config.toml
num_attention_heads = 5
intermediate_size = 1280
vocab_size = 32000
qk_norm = false
parallel_block = false
init = "normal"
init_std_up = 0.0224
init_std_down = 0.0044
learning_rate = 0.00515
lr_mult_qkv = 0.7
beta1 = 0.95
beta2 = 0.99
max_grad_norm = 1.0
train_tokens = 516800000
max_steps = 1972
Each number is 500 + 40 x the weight over its row's rms, rounded and kept within 0 to 999. Layers, rows and columns count from 0. Numbers have three digits each. The size before them is the row's rms in percent of the matrix's.

# layer 8 MLP up, 1280x320, rms 0.109, rows 468-535, columns 120-159
105:473481513518522460583514492512487475510469485429510479485482496466580459503504501499449494413525490573502458535514469553
101:503518460500492483480572490481447449503520477547409490542456548486502451596466557477455444475432522479548434424488448452
108:475427456531524490404474494528498560481499478520475521504521477499482539534534492464490482548523489529534533592419507415
090:536416428433498571466437563512473494480411562507502490575534543527515412543488569540490540440555486559491567520477433513
107:434497531574498463538512508480489540565474493491490518475510499462530449452482499460478561500547517508519547535544479515
099:503460560479471481550480457488498519519521488510494505540473479495472553510468506543516549471511510493525544532499510457
092:540465481526471519540509484509596531567510549502490502479493464463447507502611516495456548544516443501464548432464505483
101:486557544518501516488531547557515440522510467517494512492490503470433578538540565563504450441500404482521498595527424430
097:506537512489475549460440502472454476460542523481497517525463440542490551436560506499537467512509572429532558502547483539
111:557451437481534542509521499434528523505528476482498488474489512493541407498428480558491559522502457477483468485530544534
089:490542500545492434449517407506489527522433441461491478599501463507556538464476469437451499541487481432508530449529581511
096:529515460428473494558447472516503482504536538566531472478469522530528454427481564430482518461471474501488577466492508482
103:532583536402486413489498519506524544447461448487481545525455562502409418546503540564543465449475499487491506510456498563
104:462535570466525522445546506521522507475455523481544584464495458548501387507497460485519546573534506464477495495497455585
093:540500533510504486458525561489537495516430514520402509474557458526510582523510559509501503506472524500502492512497509482
096:455480453524512521556555477461486487480474480571488472496515519468429469497448455579534482571484546514508501500515517433
102:519491512444486550453482467482515557534561525471508534452488503500557453452482572465480524501437469487501528486524494498
127:484510567456444513541476517460491474489517511419516499539536534501451497564512460509523551434497410551528549503478542533
098:526422503552545527511537481491511511500521451532490485434473495415554502439471485503489521528517470511551569447492500490
101:578516445509386416445503544418537541527485497541429514574498458478500474496455510465485511478552479475471499473521484548
103:500510544520471495569508452490500509479562568489390517455453476466473577518411519493474505588592525463578467506537483463
098:501492516500495461523526495574479492530483490519457541497455450499472477521483436450521424432500517532507547380526464557
099:490525518580497479585442482508474534520538516539534470480431538524485394522557515517479480448445632512565460547460556523
104:515486500539520506500496524471482564551530502515498493518394574503536522551517498512518488470479493559478561422550466584
099:506465468424560494504523381541554524496418537521438545529504588505487475493476531538544501465503503445528479525462515507
104:428434515526538482506517466522427529465524495450420517489495520531550535491498426448478514528602513473470438486510490444
096:487451516493495487447432488490474511476572521561494545489563529498480502561542444466414481454468499478476443503509515501
121:496523515501465524507615479512502494487525519499446457481524478490567494487529538462507503575501465537521496511542474518
094:507555512503511536407491434488479467538496452434455580432491563490465504572478561578487434531518551513484526382498517549
097:465459456513482462513486471555491451461492588527543547458431522485526451494471521508498541500467537549577477533514527505
106:500435438471506478483482574516496528533518514446511472514504583613529487500484448533498472548529454412524455443540428502
099:492467564459477525502455545583546441503534429411502525545475461509476516541488438558596505593459479450541508444500470526
104:479486492527526512586472550492517433423459501504541447475510464520488462458461544530469516488585434529553444603437529470
088:462476623531544502445490466515553471502482488462513475507532554459473510509466520560504575442467486518489466560601571508
127:541494474491495532455492522551508582431530564497436482443605508556561456558483493414472480468475544554484515510524547446
092:475459451562490505487482412474532534470506460516447473523451475434512499492552487486465493575509490459584462479477476527
097:619517564515463585491481448517464450505501548545524517414547416503637491506467534473463537547525406513533472541458483532
093:455494470468603489517483498553436516462511505466495481491473510504516533499463494517523516502501463460541529538617505438
095:546536480550515446460495503519471544458508490551559484564562511517510474431489495513516470473522529533524487544494504547
100:488507454479515465524567417472465538567544535522476454482546505505499507498508577556486537539500482511514535433499524522
097:503484455462569502561508476510485462409470524494491475493438496529537538510556529492487460517467447493530493546505499519
100:487590432484442512484505502489499464479480536552512481548508524502547490439523490491526569387538524466491490489493530474
104:490489497492517523575529492470548498544564493481435462499504479557543515419612442514447486446509537454517497459510513512
107:507546471409501503558476484491617501476543523477487503502540513475517497490492536498566532556452514470524518568567566520
099:485516490513444545592462529553544527523556454442399522472527507498553526459475599523486540473510503499493505494483472514
113:607441527495438483503461452493527550477576598474521522532498529483488502541456434436490417501435523516497424564479518519
093:553467535553502492427533445497551563505498483507472468482480453461563482443477511490507509553519534547501501510546460458
097:531490503509524515482490510475545510526460495494503536451547445502479546407529454492474477530524529558432506527510541470
100:495457514558402447519491514523486504506554448485515495536507528485502544515556499504500520475542462434476505466449412481
098:517552500471552546465468487547512479496480461480533448492556484427474498500503454570475468520424493500490465464506439564
094:490544530596492450484427577428522472504528433475460482539493518467549477535491519504418588474493496485489488548495514472
095:565531507508545556481440568524463485485521526452524542439542565516542544475566449486411494527473516505550452485471452494
098:513464526479480491518461529466473446497407480503545509407490524516482503453492540517477448493575508515483488600497389458
100:470467480567487546512510534559575502483480471490510532545504550554559481556463487463430488498480462504429509451534412476
103:513494547510542471488407504507609496509490501439558571462478518502488442574561503562518531431479528498529539529516472502
095:515535582517495480485570494501547501492495495514485464466462465505572437527484465532534553486549483518568453556493522468
092:552538580513526514507543551497463541516492467479552516489499453445534433520495459479501439503508505519463474535515482509
099:455514497604488508583525541466445509497539445513462492532521512481481539454526522450529492571492609462453509463543529489
092:522483456498442447472523517500484572541516453464601508502521495531525541551480510528555439512546483512510388442507512491
097:518488509523493523462560455484489521529468566426493465485508454532534502540457462535535526532526479485529429509536527494
107:595499576531414500543515416511480474455548478461496502601505482518523478480492552489512483531479526471517495491523520534
108:487503472517454539529489553448473507441470551544508504512442503531570523447520496492494528483526543515533512524430450502
095:519554500442548467403512396502532565476525481495511474489515471454562472516469526428549540527451507485466539464474458588
095:570520502525554466543537585490435522614455566459489483442491474488513448408453464501505452471519511492509536506462485498
107:567460531530457473562598505568483529463505427488506494481502554467509502562443491515524503507530511625501493522560461551
088:516422493583489488473483470464545510486502512464515515517543603494486515505489479530461478471568593543468512498556486476
098:558483445533515529472462419537517532516528520561422425533493454434499491518476491478481505537390475491481463473525531480
114:456522464502516582480476556485533446497502525498501498506444527524545476489472516475439571546522441532482541524569507425